config.yaml
n_layer: 24
bias: "none"
init: "uniform"
optimizer: "soap_variant"
schedule: "wsd"
steps: 2416
Each number is 200 + 30 x the weight over its row's rms, rounded and kept within 0 to 999. Layers, rows and columns count from 0. The size before them is the row's rms in percent of the matrix's.

# q: layer 17 attention query, 96x96, rms 0.293, rows 77-95, columns 48-95
# k: layer 17 attention key, 96x96, rms 0.304, rows 77-95, columns 48-95
# v: layer 17 attention value, 96x96, rms 0.432, rows 64-95, columns 48-95
# o: layer 17 attention output (transposed), 96x96, rms 0.365, rows 64-95, columns 48-95
# up: layer 17 MLP up, 256x96, rms 0.51, rows 0-17, columns 48-95
# down: layer 17 MLP down (transposed), 256x96, rms 0.369, rows 0-17, columns 48-95
q77,113,213,192,177,238,152,201,123,218,235,182,223,230,158,170,191,173,254,175,195,156,204,159,218,175,187,173,203,224,216,240,175,224,159,223,230,158,136,238,209,228,246,150,257,130,257,191,198,225
k77,107,162,205,181,208,187,237,169,219,233,189,198,172,197,235,181,233,202,219,247,199,164,134,234,204,232,211,220,243,200,232,248,147,221,172,177,208,202,228,207,242,167,167,137,192,241,173,209,176
q78,106,206,219,205,213,208,171,169,271,166,199,179,144,189,201,246,217,189,188,232,256,222,142,211,217,192,243,232,202,224,183,186,217,195,192,192,184,253,174,230,219,191,193,198,197,234,216,139,203
k78,104,234,206,227,174,235,183,156,273,172,217,281,172,176,194,197,175,228,141,195,216,238,179,198,208,206,209,214,216,237,160,179,240,194,202,182,170,218,183,195,259,185,150,212,214,161,172,172,147
q79,109,154,254,224,232,214,237,210,220,204,215,268,202,166,235,183,196,226,190,225,230,175,169,192,208,139,239,189,114,206,167,222,194,220,224,178,161,190,212,162,201,199,194,216,183,169,187,231,199
k79,110,227,169,209,256,198,187,198,199,156,242,179,214,154,158,160,226,229,214,206,204,202,206,195,220,213,186,222,246,182,220,241,185,210,160,173,210,179,276,158,171,259,184,210,237,171,137,239,214
q80,111,230,200,214,174,176,124,204,166,205,199,233,251,162,182,207,210,211,135,207,208,211,176,168,198,240,160,184,168,197,170,248,234,247,180,193,205,207,226,135,179,201,204,228,220,219,177,168,177
k80,114,208,175,218,224,256,219,220,165,185,224,190,234,200,194,216,212,193,175,209,187,165,135,234,178,208,225,203,229,238,176,171,164,223,231,170,222,239,196,148,178,231,242,229,226,213,246,149,248
q81,109,234,213,218,218,184,179,209,205,201,158,160,215,238,272,200,251,197,187,204,176,180,158,161,155,254,181,231,129,164,207,143,214,187,165,169,176,176,179,229,244,156,207,161,169,203,235,225,190
k81,108,203,200,213,139,177,188,180,138,161,191,252,212,180,226,226,213,191,171,217,182,152,220,213,175,193,215,177,187,207,157,207,184,176,197,208,159,221,228,230,251,215,228,172,141,206,170,247,164
q82,105,190,267,217,182,207,211,226,214,193,140,237,222,176,194,178,169,190,235,218,196,167,237,199,235,240,198,209,250,183,202,196,161,191,202,242,136,161,189,158,223,216,245,188,221,200,193,197,230
k82,108,201,285,214,185,194,167,191,222,204,207,171,172,202,211,216,195,175,175,184,208,201,147,268,204,179,215,142,265,206,226,159,177,199,187,237,151,197,208,230,213,171,281,191,207,183,174,167,204
q83,109,195,218,223,207,190,198,197,160,247,230,205,222,207,218,170,197,186,175,174,209,254,180,195,177,174,162,209,206,208,177,198,166,197,183,144,204,202,247,170,164,212,197,277,210,177,150,229,225
k83,116,198,153,183,173,204,198,199,170,230,194,185,155,187,174,150,176,229,168,202,212,238,150,183,263,183,237,212,182,229,187,219,189,167,176,169,228,210,160,153,246,161,198,226,228,184,196,231,141
q84,107,166,156,160,194,150,230,170,250,214,153,183,149,156,186,179,164,209,158,191,234,152,209,223,207,211,199,193,163,174,215,231,156,170,209,174,181,201,225,248,186,214,185,199,174,225,214,203,184
k84,108,167,189,235,233,241,208,233,240,221,209,170,176,218,184,183,170,199,174,201,190,196,237,192,180,188,206,212,235,177,209,195,181,236,181,210,166,240,213,220,168,181,164,225,193,201,184,158,236
q85,107,184,209,188,246,193,219,213,217,212,162,207,204,236,162,210,177,210,241,229,196,179,201,149,160,214,223,216,216,181,213,195,238,202,198,220,254,217,210,264,175,220,220,285,217,204,160,185,218
k85,113,162,228,156,229,191,185,198,200,177,195,199,203,202,209,225,178,248,199,213,184,144,148,209,155,207,224,223,163,144,219,206,191,183,201,210,201,182,209,183,194,170,144,222,230,180,202,169,209
q86,101,213,201,196,169,210,215,167,150,204,176,147,200,160,210,224,158,148,196,233,244,212,179,237,177,143,183,219,214,214,225,228,196,187,218,226,207,172,167,206,214,236,174,162,229,155,208,232,204
k86,103,218,188,142,231,192,214,181,145,233,175,199,135,225,207,210,174,135,200,214,246,242,236,208,218,185,173,201,235,160,193,214,228,238,206,201,228,146,168,158,246,220,194,154,183,184,255,193,181
q87,109,202,200,178,176,180,190,177,201,186,202,183,190,158,172,252,171,213,208,183,217,207,167,201,159,173,265,193,201,229,136,224,174,188,209,194,194,135,230,256,180,170,126,217,195,148,208,236,206
k87,108,208,223,161,179,180,236,245,231,210,194,157,196,158,252,211,221,175,195,230,225,222,220,210,204,214,179,236,192,245,157,265,235,187,233,177,190,181,196,217,186,209,143,264,225,170,186,199,262
q88,095,214,212,216,208,175,198,167,222,190,155,227,248,194,209,154,172,226,155,193,202,255,190,223,175,151,229,232,185,220,243,243,208,225,192,204,230,215,188,177,232,174,238,212,192,177,186,200,261
k88,107,248,230,183,220,171,196,197,262,214,180,244,172,205,214,230,248,220,218,146,171,188,167,214,205,149,197,228,185,144,153,256,185,207,143,204,208,194,183,139,209,253,226,244,154,135,174,185,208
q89,111,191,182,221,184,165,168,191,175,225,168,208,242,181,247,151,160,171,243,225,166,204,177,229,213,237,192,253,177,196,173,175,238,213,152,229,169,192,198,215,219,174,178,190,180,172,159,223,159
k89,113,214,164,208,185,202,242,179,181,176,203,196,219,178,194,140,246,175,238,182,219,188,216,246,243,200,148,195,191,159,218,162,191,230,195,214,185,168,239,234,251,188,261,206,173,171,150,201,196
q90,110,180,208,185,203,198,208,157,172,234,200,212,223,156,189,190,198,172,202,180,262,209,177,142,154,189,248,183,238,219,210,198,149,208,205,263,208,190,202,200,187,178,226,192,170,215,179,214,175
k90,112,234,214,277,209,158,225,228,216,185,203,156,225,174,199,157,268,178,223,218,201,162,168,183,200,203,218,187,243,244,226,173,195,165,161,214,219,138,209,195,229,224,183,147,224,218,161,176,173
q91,102,184,190,230,206,177,220,179,214,175,193,199,173,193,177,188,205,230,143,195,205,188,252,237,202,242,248,154,224,198,248,230,192,211,148,238,224,167,191,215,245,218,238,234,227,226,222,143,172
k91,103,190,165,220,157,204,243,188,215,203,166,219,204,180,224,232,212,213,212,229,175,232,257,256,205,166,191,211,181,248,147,197,216,222,147,215,205,227,161,245,228,207,187,167,199,172,207,189,270
q92,104,177,183,149,204,240,170,162,160,218,211,226,181,197,211,196,208,225,210,189,230,227,246,246,173,216,208,163,195,190,165,142,187,209,170,220,148,193,209,139,243,194,202,256,146,203,209,216,208
k92,104,176,172,222,178,187,215,163,217,207,134,202,251,230,225,180,211,215,229,248,276,205,188,166,245,195,141,142,227,226,145,235,219,170,222,190,171,227,215,189,196,222,199,240,194,196,187,184,179
q93,115,193,170,235,180,176,155,172,202,201,208,208,179,163,253,200,196,221,213,158,200,148,191,207,202,160,180,189,191,209,166,197,220,195,178,204,224,203,265,221,190,201,185,199,224,173,270,218,185
k93,111,224,215,191,180,211,153,150,156,263,200,243,174,169,232,159,191,229,232,184,161,176,195,129,191,177,181,212,222,213,203,188,230,221,231,201,162,236,153,199,230,242,161,176,201,226,166,161,225
q94,112,186,178,215,258,148,185,213,199,159,203,207,179,150,189,170,207,182,185,239,214,203,216,248,239,251,223,183,183,233,169,221,214,197,186,232,172,256,178,220,226,188,198,231,217,283,206,233,209
k94,108,190,225,208,239,194,198,180,161,225,230,234,179,157,182,168,231,218,208,171,164,207,231,228,204,204,239,173,220,208,192,205,214,200,222,240,187,212,208,245,180,203,250,156,239,194,215,248,202
q95,106,228,240,205,174,216,155,229,197,205,180,155,179,186,220,266,200,228,207,181,200,192,244,237,125,211,190,186,220,229,207,200,224,170,199,193,218,189,184,209,227,159,229,211,227,222,181,189,171
k95,107,189,203,224,262,204,137,214,237,157,231,171,184,193,251,162,215,221,250,231,247,174,179,226,202,157,173,181,226,184,193,204,203,160,199,212,197,242,175,209,170,190,223,211,173,184,244,181,179
v64,118,220,171,125,202,211,151,192,220,204,223,165,237,185,115,203,208,227,184,241,241,222,189,184,254,159,230,198,253,161,179,206,220,218,236,188,210,170,273,239,219,211,209,211,173,206,246,200,234
o64,116,180,146,217,206,225,244,181,255,218,263,141,235,201,164,242,202,196,220,180,241,209,193,206,218,235,187,202,200,220,278,131,174,187,199,151,191,192,214,158,209,186,194,198,258,192,222,186,196
v65,126,216,213,153,242,200,231,172,198,197,188,220,214,185,169,140,185,157,203,210,222,181,250,207,227,218,198,158,227,204,177,243,136,205,191,223,172,250,177,157,166,223,226,228,166,204,170,174,235
o65,114,144,217,223,177,200,255,194,167,161,186,155,178,152,184,165,189,161,195,204,209,207,219,237,188,184,185,196,201,169,191,164,201,234,234,143,183,218,207,178,219,197,270,166,191,250,204,193,215
v66,119,167,213,212,226,222,143,199,229,187,159,213,191,183,171,217,207,154,198,161,220,189,231,229,225,166,219,186,198,206,217,231,203,189,184,175,180,242,221,174,238,157,167,242,202,210,185,255,206
o66,117,187,180,202,155,224,199,218,165,162,171,202,251,151,172,179,190,215,215,160,162,167,179,201,227,259,222,271,191,187,210,188,203,261,227,221,214,235,185,186,177,134,116,196,186,210,221,157,172
v67,117,223,259,257,193,194,173,229,179,203,167,201,205,176,187,200,223,236,199,196,224,175,229,186,183,180,206,208,181,161,238,233,136,172,248,208,254,205,175,186,204,196,220,165,248,173,197,160,192
o67,115,185,227,183,181,220,225,186,177,225,185,194,224,156,237,189,191,175,194,225,196,231,224,221,168,185,194,264,236,243,199,177,189,177,184,253,213,196,189,214,179,146,227,215,163,138,233,188,167
v68,135,222,240,263,202,140,193,198,233,203,175,195,248,188,194,184,160,218,151,238,240,171,246,198,250,193,221,210,188,175,200,171,253,250,220,194,193,174,211,262,187,200,165,178,221,183,221,215,195
o68,128,192,207,188,242,225,190,229,229,203,193,178,220,152,178,244,200,186,260,178,214,202,182,219,259,121,167,153,240,162,227,205,175,194,224,207,207,245,199,137,172,266,190,198,199,208,246,183,223
v69,132,165,160,212,217,180,205,239,213,187,223,219,157,233,203,161,234,189,231,161,158,242,204,182,182,155,202,197,213,223,241,198,260,187,208,184,230,177,172,182,189,248,202,267,212,215,168,176,201
o69,119,227,184,181,197,218,200,255,215,133,245,187,217,248,171,237,155,197,195,198,255,249,182,202,166,238,176,208,163,250,218,196,160,200,180,211,236,202,205,179,174,203,202,178,155,235,180,200,170
v70,120,212,176,212,194,201,204,225,211,212,159,209,166,200,191,242,175,200,209,253,159,157,188,214,196,174,214,185,211,205,145,184,163,181,195,190,264,224,184,209,210,224,197,215,196,222,195,246,184
o70,114,195,208,199,225,201,202,178,250,227,186,182,241,145,199,216,228,193,179,184,224,202,224,159,149,230,148,164,220,142,238,226,182,178,181,192,236,241,211,193,231,163,174,195,161,156,182,227,183
v71,120,222,156,201,178,230,167,214,211,226,174,232,156,166,217,214,154,188,234,166,193,218,193,176,222,257,189,164,159,198,193,174,214,214,167,163,148,118,248,220,202,201,186,214,234,177,270,162,215
o71,114,202,149,227,233,266,189,201,197,190,212,194,184,202,198,223,168,211,176,159,170,219,212,249,201,205,193,206,201,188,201,187,194,169,200,234,170,237,173,236,170,213,191,195,233,171,162,201,210
v72,125,201,186,216,238,161,170,228,174,149,227,157,175,214,205,202,196,235,186,200,288,151,231,197,206,240,176,212,229,252,193,250,163,187,160,176,175,193,177,198,199,216,244,217,150,189,200,210,220
o72,115,160,181,220,209,258,183,198,210,178,147,210,170,234,245,195,184,167,236,212,218,203,207,207,177,164,233,207,164,227,204,199,172,230,189,191,228,208,160,129,203,138,200,256,226,187,165,182,219
v73,123,229,178,187,240,207,149,232,229,181,204,241,238,212,178,229,193,158,218,226,190,195,229,179,163,197,219,175,234,180,184,197,221,227,217,168,224,245,154,220,230,110,225,170,225,229,172,221,187
o73,117,199,176,225,141,169,202,194,238,241,205,215,192,208,218,270,230,202,273,228,214,234,195,116,248,239,167,184,168,169,197,163,214,163,151,250,234,170,226,174,199,167,221,162,208,185,190,170,185
v74,121,169,168,207,231,231,179,151,240,151,206,195,210,146,169,178,190,196,209,124,190,157,160,242,208,206,212,210,113,197,220,240,238,190,183,212,216,178,150,223,201,198,219,212,238,210,222,200,191
o74,121,193,296,264,193,234,190,173,250,225,146,190,181,241,197,210,192,209,210,186,150,196,190,178,174,216,242,192,165,194,192,204,204,184,204,203,205,216,130,226,234,200,209,180,212,205,239,176,191
v75,124,208,185,232,236,206,194,164,226,197,224,225,264,212,232,183,200,220,247,214,194,217,186,211,150,209,193,239,163,218,197,185,215,168,171,179,238,171,195,167,230,186,178,213,184,162,236,271,172
o75,118,217,235,234,189,197,242,185,155,231,197,134,223,222,194,211,209,217,220,172,177,193,296,187,170,189,217,205,186,175,181,198,214,166,258,208,197,176,234,213,154,175,242,196,161,213,198,184,180
v76,123,212,239,200,208,265,216,195,208,179,242,160,238,209,179,217,166,195,199,184,173,250,204,146,233,186,170,207,237,226,205,244,205,216,206,271,204,181,183,192,171,214,203,179,240,186,221,196,138
o76,114,194,223,167,232,176,226,241,188,237,185,181,156,177,187,193,191,212,217,158,217,196,146,199,246,180,202,169,242,211,210,192,197,196,195,235,252,199,208,219,217,165,238,162,263,213,176,219,203
v77,133,189,230,155,204,178,207,207,217,155,229,197,238,198,204,150,195,197,182,224,183,181,199,248,231,160,207,208,215,138,167,215,200,178,242,174,195,186,223,165,207,253,157,208,192,211,215,211,192
o77,112,155,175,197,218,213,189,156,177,123,261,182,230,199,245,158,200,215,227,200,186,179,199,198,191,243,163,235,209,201,232,202,198,148,247,153,215,172,189,200,172,228,219,252,189,264,181,174,184
v78,114,240,188,192,177,265,203,192,246,240,177,142,165,206,197,188,177,188,229,202,189,193,261,148,203,206,170,175,204,197,184,240,246,198,224,211,257,231,198,220,248,219,249,163,177,197,218,200,222
o78,107,231,183,186,169,239,147,205,297,195,213,143,187,173,241,226,196,218,132,171,231,216,169,143,120,219,205,204,194,178,149,179,216,244,171,205,249,170,217,196,199,204,239,199,198,192,209,193,210
v79,121,191,193,215,221,215,190,146,206,175,179,190,237,258,226,169,195,242,203,224,204,190,203,197,230,226,276,148,251,242,224,259,230,243,161,188,198,191,219,224,184,235,230,188,270,171,239,223,225
o79,117,179,228,178,246,245,153,225,185,177,203,251,132,216,219,200,176,158,164,167,274,186,178,227,205,205,234,196,229,236,174,148,203,173,192,167,187,177,191,213,201,168,143,192,215,210,165,192,170
v80,135,200,212,214,189,235,141,227,185,194,188,198,197,159,255,202,178,205,171,211,119,253,164,234,224,142,219,183,162,204,212,175,201,213,233,267,161,160,171,181,189,228,173,218,184,212,222,257,187
o80,128,183,197,200,215,212,184,229,174,224,255,231,162,168,152,189,195,156,189,219,182,195,186,204,201,220,183,222,199,183,167,209,196,191,256,249,194,214,200,220,178,164,219,260,204,251,183,246,193
v81,120,229,214,210,185,229,203,242,185,198,194,266,182,174,228,180,203,168,218,239,202,219,215,208,236,179,230,147,189,215,191,158,233,177,157,190,198,181,181,206,167,195,196,207,229,236,169,213,185
o81,117,200,185,177,212,228,187,264,163,199,213,220,184,128,211,239,193,276,206,201,202,184,170,218,212,196,168,246,215,226,215,229,140,197,213,176,187,158,177,163,200,180,216,228,188,215,173,253,205
v82,118,149,199,216,193,148,198,214,228,192,192,224,235,202,195,198,243,226,229,176,202,181,167,195,197,177,215,182,193,266,145,241,195,261,175,241,285,170,214,213,158,191,244,197,134,193,172,186,174
o82,117,172,170,236,248,177,199,194,206,230,182,196,256,195,259,186,125,188,140,225,225,222,196,164,219,205,210,176,223,195,216,166,187,195,226,182,190,237,214,144,186,188,215,234,204,195,229,214,213
v83,107,177,199,236,203,200,205,224,184,200,214,189,253,192,172,207,190,207,128,209,202,212,206,213,209,192,204,193,199,165,177,280,113,149,250,208,186,178,186,199,209,210,180,202,264,158,228,198,181
o83,105,190,164,211,201,229,191,183,147,256,224,223,240,224,224,217,251,218,204,222,176,256,231,180,233,203,221,235,257,221,185,215,138,214,192,191,174,181,181,213,180,187,220,158,166,153,164,178,187
v84,121,216,195,205,216,162,232,189,187,237,234,245,206,221,234,227,142,252,193,206,193,214,202,168,155,152,171,199,222,226,218,199,164,188,178,135,169,194,184,253,211,220,207,238,224,175,141,174,191
o84,115,182,221,245,214,197,215,246,156,234,251,203,199,206,197,174,217,208,204,174,170,190,154,213,127,239,181,205,194,189,238,220,131,129,169,187,223,198,168,140,187,236,199,193,173,165,220,146,147
v85,120,201,206,190,216,207,173,224,187,209,159,160,224,203,197,196,170,149,196,161,199,149,215,202,155,259,205,191,213,217,255,186,229,161,205,231,206,214,170,193,231,186,187,261,164,213,180,189,124
o85,114,210,176,250,231,169,196,215,128,218,234,187,189,224,223,221,207,243,143,167,166,234,159,256,160,253,247,163,202,217,202,205,152,297,209,222,244,202,213,211,203,180,197,174,225,229,223,174,236
v86,127,186,176,195,189,202,165,182,198,215,158,214,176,159,231,168,191,164,204,237,252,215,181,203,232,191,231,196,193,176,228,205,168,174,178,179,179,181,160,231,113,246,255,232,175,217,183,196,254
o86,123,181,167,209,222,219,171,155,200,217,199,207,201,200,198,125,178,247,194,180,237,193,181,200,205,221,162,260,164,266,266,164,208,232,208,184,153,225,220,197,214,218,203,170,207,180,220,234,204
v87,110,112,214,175,229,224,194,225,182,226,203,237,214,172,244,197,134,246,175,227,271,231,228,177,198,228,216,188,195,193,187,163,230,175,199,254,199,131,192,188,182,214,229,258,190,200,237,193,211
o87,106,170,241,211,252,250,265,201,211,223,215,167,184,201,249,193,245,207,194,195,186,167,187,216,271,236,211,186,153,226,173,180,154,226,238,261,158,220,223,178,206,189,179,207,230,241,194,224,188
v88,133,229,255,174,152,212,217,230,194,186,199,198,243,219,219,180,157,253,212,195,214,256,188,190,218,194,200,180,168,235,186,236,187,251,185,175,177,166,193,160,245,178,209,155,172,251,197,182,237
o88,127,188,217,193,239,219,174,196,190,225,250,223,209,175,223,218,242,197,199,194,192,176,188,190,148,171,130,219,205,214,148,183,223,211,211,202,174,192,187,199,233,171,175,213,258,233,263,207,184
v89,113,213,219,220,252,201,219,201,197,208,154,206,223,214,182,227,231,206,206,210,188,236,192,179,193,252,164,195,182,262,258,216,189,218,219,146,199,225,237,157,212,200,219,171,214,148,204,189,225
o89,113,241,236,157,174,195,191,176,219,205,200,168,184,241,218,235,189,228,210,163,185,180,187,231,148,180,270,229,223,186,210,206,186,184,187,181,127,200,148,198,243,166,199,177,207,227,189,206,172
v90,114,217,193,172,145,185,210,191,189,212,190,182,194,185,178,249,223,242,216,246,166,276,224,232,182,202,132,243,242,201,231,215,254,240,135,196,180,169,204,196,228,197,258,232,192,178,200,193,207
o90,108,240,181,188,183,224,198,209,195,161,207,201,173,235,203,221,199,156,194,175,232,208,197,205,172,202,165,169,296,159,186,183,165,208,189,156,196,218,196,232,148,199,198,225,197,235,232,222,238
v91,115,184,178,140,187,183,214,229,219,238,213,153,183,205,188,215,157,242,200,145,183,157,213,227,219,231,254,241,230,217,144,189,184,199,217,193,164,182,157,232,222,196,215,141,161,207,220,237,190
o91,112,169,183,194,196,172,170,205,255,178,223,216,202,236,181,196,185,255,190,214,159,183,206,168,167,220,206,218,205,194,200,276,141,211,212,200,214,182,276,198,217,184,137,259,250,205,213,141,229
v92,120,257,159,239,175,194,228,178,205,215,164,189,215,260,136,218,194,205,225,192,153,198,173,198,206,213,186,205,195,196,146,225,196,157,224,184,209,186,222,276,187,237,231,253,172,215,162,235,244
o92,115,237,177,239,201,204,163,183,227,184,179,256,275,200,226,155,228,224,237,207,230,203,219,243,191,189,175,161,184,231,219,269,188,197,201,231,235,193,166,234,219,176,263,188,238,203,230,173,179
v93,121,178,224,164,182,238,176,205,185,170,124,179,203,230,198,204,203,170,219,123,167,183,213,193,230,196,157,194,207,197,204,177,149,220,214,160,201,163,185,231,180,217,157,204,227,167,170,206,182
o93,115,215,188,245,213,174,193,165,249,226,162,217,180,159,189,174,226,224,226,188,193,244,227,232,246,147,191,178,178,220,143,226,153,238,234,192,152,204,182,229,138,189,218,194,163,212,193,260,197
v94,115,156,151,252,201,123,224,208,217,247,196,219,230,187,174,209,226,178,170,169,184,217,244,237,207,255,204,255,223,210,161,172,180,201,194,183,218,187,195,182,248,212,229,223,233,192,200,128,221
o94,111,210,223,236,198,232,200,226,170,168,194,172,190,220,207,228,158,183,230,268,286,267,224,198,219,218,175,251,239,234,164,241,223,187,174,170,184,234,206,241,194,207,177,205,163,209,229,172,152
v95,124,191,185,171,153,175,178,246,201,256,222,203,222,159,248,199,199,197,157,169,232,179,205,221,172,146,185,231,148,186,177,174,263,193,231,176,201,211,245,195,163,200,218,221,234,194,122,248,201
o95,124,238,207,253,192,159,217,191,206,216,153,229,229,210,207,214,186,193,220,169,192,258,226,210,269,166,188,229,220,192,182,150,172,164,240,168,243,182,221,119,203,209,241,170,189,242,173,185,219
up0,096,200,215,224,218,199,165,183,147,188,208,212,232,208,167,204,180,190,220,211,245,214,178,193,184,153,241,221,232,150,240,205,226,247,206,112,179,201,232,202,201,224,150,174,265,178,155,234,199
down0,097,197,210,220,141,203,180,178,235,130,203,248,229,183,194,197,207,160,246,200,210,250,230,181,160,191,244,140,191,193,191,139,198,213,184,218,215,193,147,224,222,226,197,239,202,195,203,193,234
up1,103,176,190,249,212,181,162,252,206,191,171,145,185,197,230,207,194,198,225,188,242,151,172,226,197,182,160,208,157,202,183,233,179,238,213,203,215,165,224,277,230,193,219,215,213,268,181,208,194
down1,110,179,253,136,230,201,232,210,193,227,217,155,203,196,190,195,170,195,164,160,152,212,133,268,182,246,207,207,275,189,217,209,226,204,199,160,212,165,191,188,214,213,196,181,193,205,208,209,228
up2,096,187,260,206,194,212,192,219,191,205,209,212,161,249,220,190,195,193,213,193,249,185,216,187,211,235,213,149,159,240,200,189,181,211,183,234,241,205,212,214,169,138,179,172,242,187,140,224,143
down2,096,235,227,202,171,172,145,193,238,161,218,192,186,185,249,256,187,155,229,188,227,221,198,178,169,219,206,189,260,197,193,258,224,205,182,178,206,174,169,190,193,223,163,191,166,160,203,210,239
up3,098,212,197,158,208,259,150,177,146,214,244,252,186,249,214,213,192,168,183,234,233,213,213,172,233,186,240,166,172,223,201,216,190,134,170,198,209,236,174,203,208,202,177,161,218,190,193,136,207
down3,105,260,223,133,182,193,219,219,240,190,197,203,190,224,166,127,203,203,231,193,166,254,195,208,170,234,232,211,221,190,141,202,166,141,208,202,171,229,159,118,146,204,253,204,229,174,225,193,206
up4,094,222,241,164,195,247,177,205,196,191,219,143,215,242,218,211,220,193,171,222,173,208,191,224,169,234,206,206,232,174,201,248,233,142,179,221,207,204,200,212,181,175,150,211,199,195,184,259,115
down4,095,227,159,173,228,218,142,199,181,223,170,193,178,210,205,220,181,173,155,222,198,205,272,179,235,162,206,248,198,173,185,210,222,214,122,239,187,214,198,190,200,149,202,165,205,142,201,212,203
up5,105,253,191,153,206,183,195,194,224,158,282,212,253,193,188,236,194,216,207,146,215,183,176,179,210,171,252,216,212,185,161,220,260,222,148,201,217,216,193,264,240,203,180,178,267,239,224,213,176
down5,098,202,158,222,222,237,176,181,206,194,192,199,168,198,203,162,206,208,214,182,241,206,176,197,205,190,195,141,275,151,234,199,245,128,255,197,195,195,185,208,230,162,212,196,225,224,163,250,165
up6,100,235,170,190,191,201,174,226,279,212,233,177,151,195,176,198,174,137,225,194,167,160,180,183,157,272,232,262,192,219,198,228,177,243,185,164,234,195,187,131,233,201,237,183,233,196,220,193,223
down6,094,177,189,168,207,182,186,164,212,254,156,243,223,199,275,187,235,183,205,219,213,173,203,205,198,140,127,210,209,172,214,222,223,203,251,198,162,192,187,223,179,183,222,152,162,246,212,165,195
up7,103,218,225,208,222,228,184,261,180,245,243,201,177,143,217,219,176,188,181,238,178,189,204,156,247,217,182,156,172,214,178,225,164,223,167,153,150,177,206,176,196,179,253,155,228,200,183,209,153
down7,101,184,149,194,170,216,207,199,196,181,204,242,207,225,244,202,261,150,241,193,198,173,264,195,227,188,158,134,177,210,232,172,162,176,188,225,181,233,205,248,195,229,197,135,159,214,233,221,211
up8,099,171,255,209,220,203,233,251,188,131,174,235,219,273,203,244,232,182,207,241,178,239,222,167,181,246,181,183,196,245,230,209,212,215,179,220,159,134,232,199,197,157,205,219,217,229,187,163,175
down8,099,208,141,168,241,180,183,228,171,278,185,178,190,154,204,219,205,224,200,270,241,213,195,191,148,227,173,234,199,187,182,154,212,242,218,199,205,240,170,161,216,207,167,191,200,239,203,216,222
up9,101,229,223,184,186,220,188,131,224,220,157,176,228,156,186,202,198,192,193,190,220,163,240,209,265,217,213,222,262,245,131,193,185,147,174,190,215,231,177,227,157,232,183,247,234,169,247,257,197
down9,107,210,212,184,222,201,218,216,234,187,178,195,162,214,269,249,216,232,172,176,182,150,164,144,184,204,219,176,159,175,161,165,154,184,172,207,140,191,186,222,187,155,170,209,221,180,246,209,152
up10,098,200,232,167,200,199,217,189,180,221,192,220,184,224,206,174,195,165,193,198,227,171,226,207,190,246,157,169,207,211,182,158,161,256,177,213,241,199,196,183,228,202,234,133,179,221,151,178,193
down10,117,225,203,186,204,246,153,232,174,231,201,160,144,233,153,226,222,199,249,206,236,213,155,206,205,194,197,187,187,233,156,206,228,183,218,173,169,237,243,193,151,202,132,203,232,218,176,145,163
up11,099,226,190,196,232,215,247,201,178,175,208,222,227,166,251,223,172,168,233,141,201,164,200,219,175,164,161,196,161,225,225,208,162,227,201,252,219,228,230,168,178,257,212,160,182,161,215,188,182
down11,094,98,179,169,196,212,219,209,262,203,204,180,192,252,209,242,189,208,166,181,240,160,160,196,164,210,207,227,139,195,148,243,192,183,196,209,201,248,218,185,217,161,147,183,190,233,189,191,197
up12,099,214,195,231,212,187,200,219,210,202,184,256,242,206,188,240,154,209,184,207,187,168,209,209,255,182,166,170,176,239,175,272,227,200,177,160,193,180,261,195,225,173,223,196,210,213,196,177,188
down12,105,182,178,206,207,245,193,166,180,216,225,223,196,212,202,202,216,219,161,176,189,276,212,156,173,225,190,164,232,217,208,173,203,181,216,195,243,209,230,191,161,232,171,185,179,240,218,189,202
up13,098,243,212,195,187,225,222,191,233,257,172,218,211,195,156,197,178,125,241,218,252,145,202,182,207,258,192,165,148,212,211,209,232,217,200,197,208,186,264,177,213,209,172,237,215,208,220,161,187
down13,106,233,227,201,245,215,223,197,144,236,248,212,204,205,228,161,266,168,192,180,195,273,222,189,209,210,217,242,213,163,147,202,166,180,209,180,167,159,201,236,157,178,221,204,188,206,151,246,246
up14,103,182,214,220,196,181,185,184,205,163,212,241,186,219,162,196,205,185,249,253,195,149,177,138,207,248,213,179,247,178,173,240,181,196,202,182,158,203,201,204,182,233,210,204,208,199,267,230,226
down14,103,206,192,153,204,212,173,199,247,233,217,180,131,216,207,233,180,188,178,207,218,210,238,206,248,213,196,223,196,222,183,227,213,220,175,221,244,179,263,250,228,217,221,176,206,183,172,188,237
up15,093,198,178,188,205,237,201,161,137,202,267,243,241,269,133,260,180,244,190,152,255,201,216,200,198,200,233,184,228,192,185,175,218,197,250,190,213,209,191,183,234,155,170,169,238,134,207,208,207
down15,115,198,226,209,227,204,170,224,171,260,212,187,178,184,198,169,180,232,217,204,210,186,165,233,182,163,259,174,142,225,176,192,155,199,183,187,207,145,210,142,244,215,214,172,213,178,205,257,261
up16,094,188,167,212,177,222,230,196,178,207,205,215,184,208,210,177,173,154,219,198,201,233,247,196,143,219,224,234,182,226,212,206,224,205,261,172,223,144,208,217,196,204,199,173,240,210,202,225,226
down16,093,146,194,182,168,170,155,218,167,179,225,165,212,209,228,189,199,153,253,203,193,215,167,172,180,205,192,138,177,158,226,197,222,225,235,173,196,221,228,184,210,201,169,192,197,262,198,216,184
up17,104,203,268,164,188,217,259,204,168,176,204,260,183,233,200,222,198,227,252,200,213,186,192,207,260,174,199,218,218,271,208,202,210,200,179,227,197,194,235,215,208,218,167,182,227,184,200,204,185
down17,103,182,184,166,209,196,237,127,222,153,218,179,235,187,114,148,199,220,144,212,189,176,202,175,230,236,159,167,176,222,202,232,212,165,193,237,202,202,247,150,193,156,250,181,253,174,172,179,225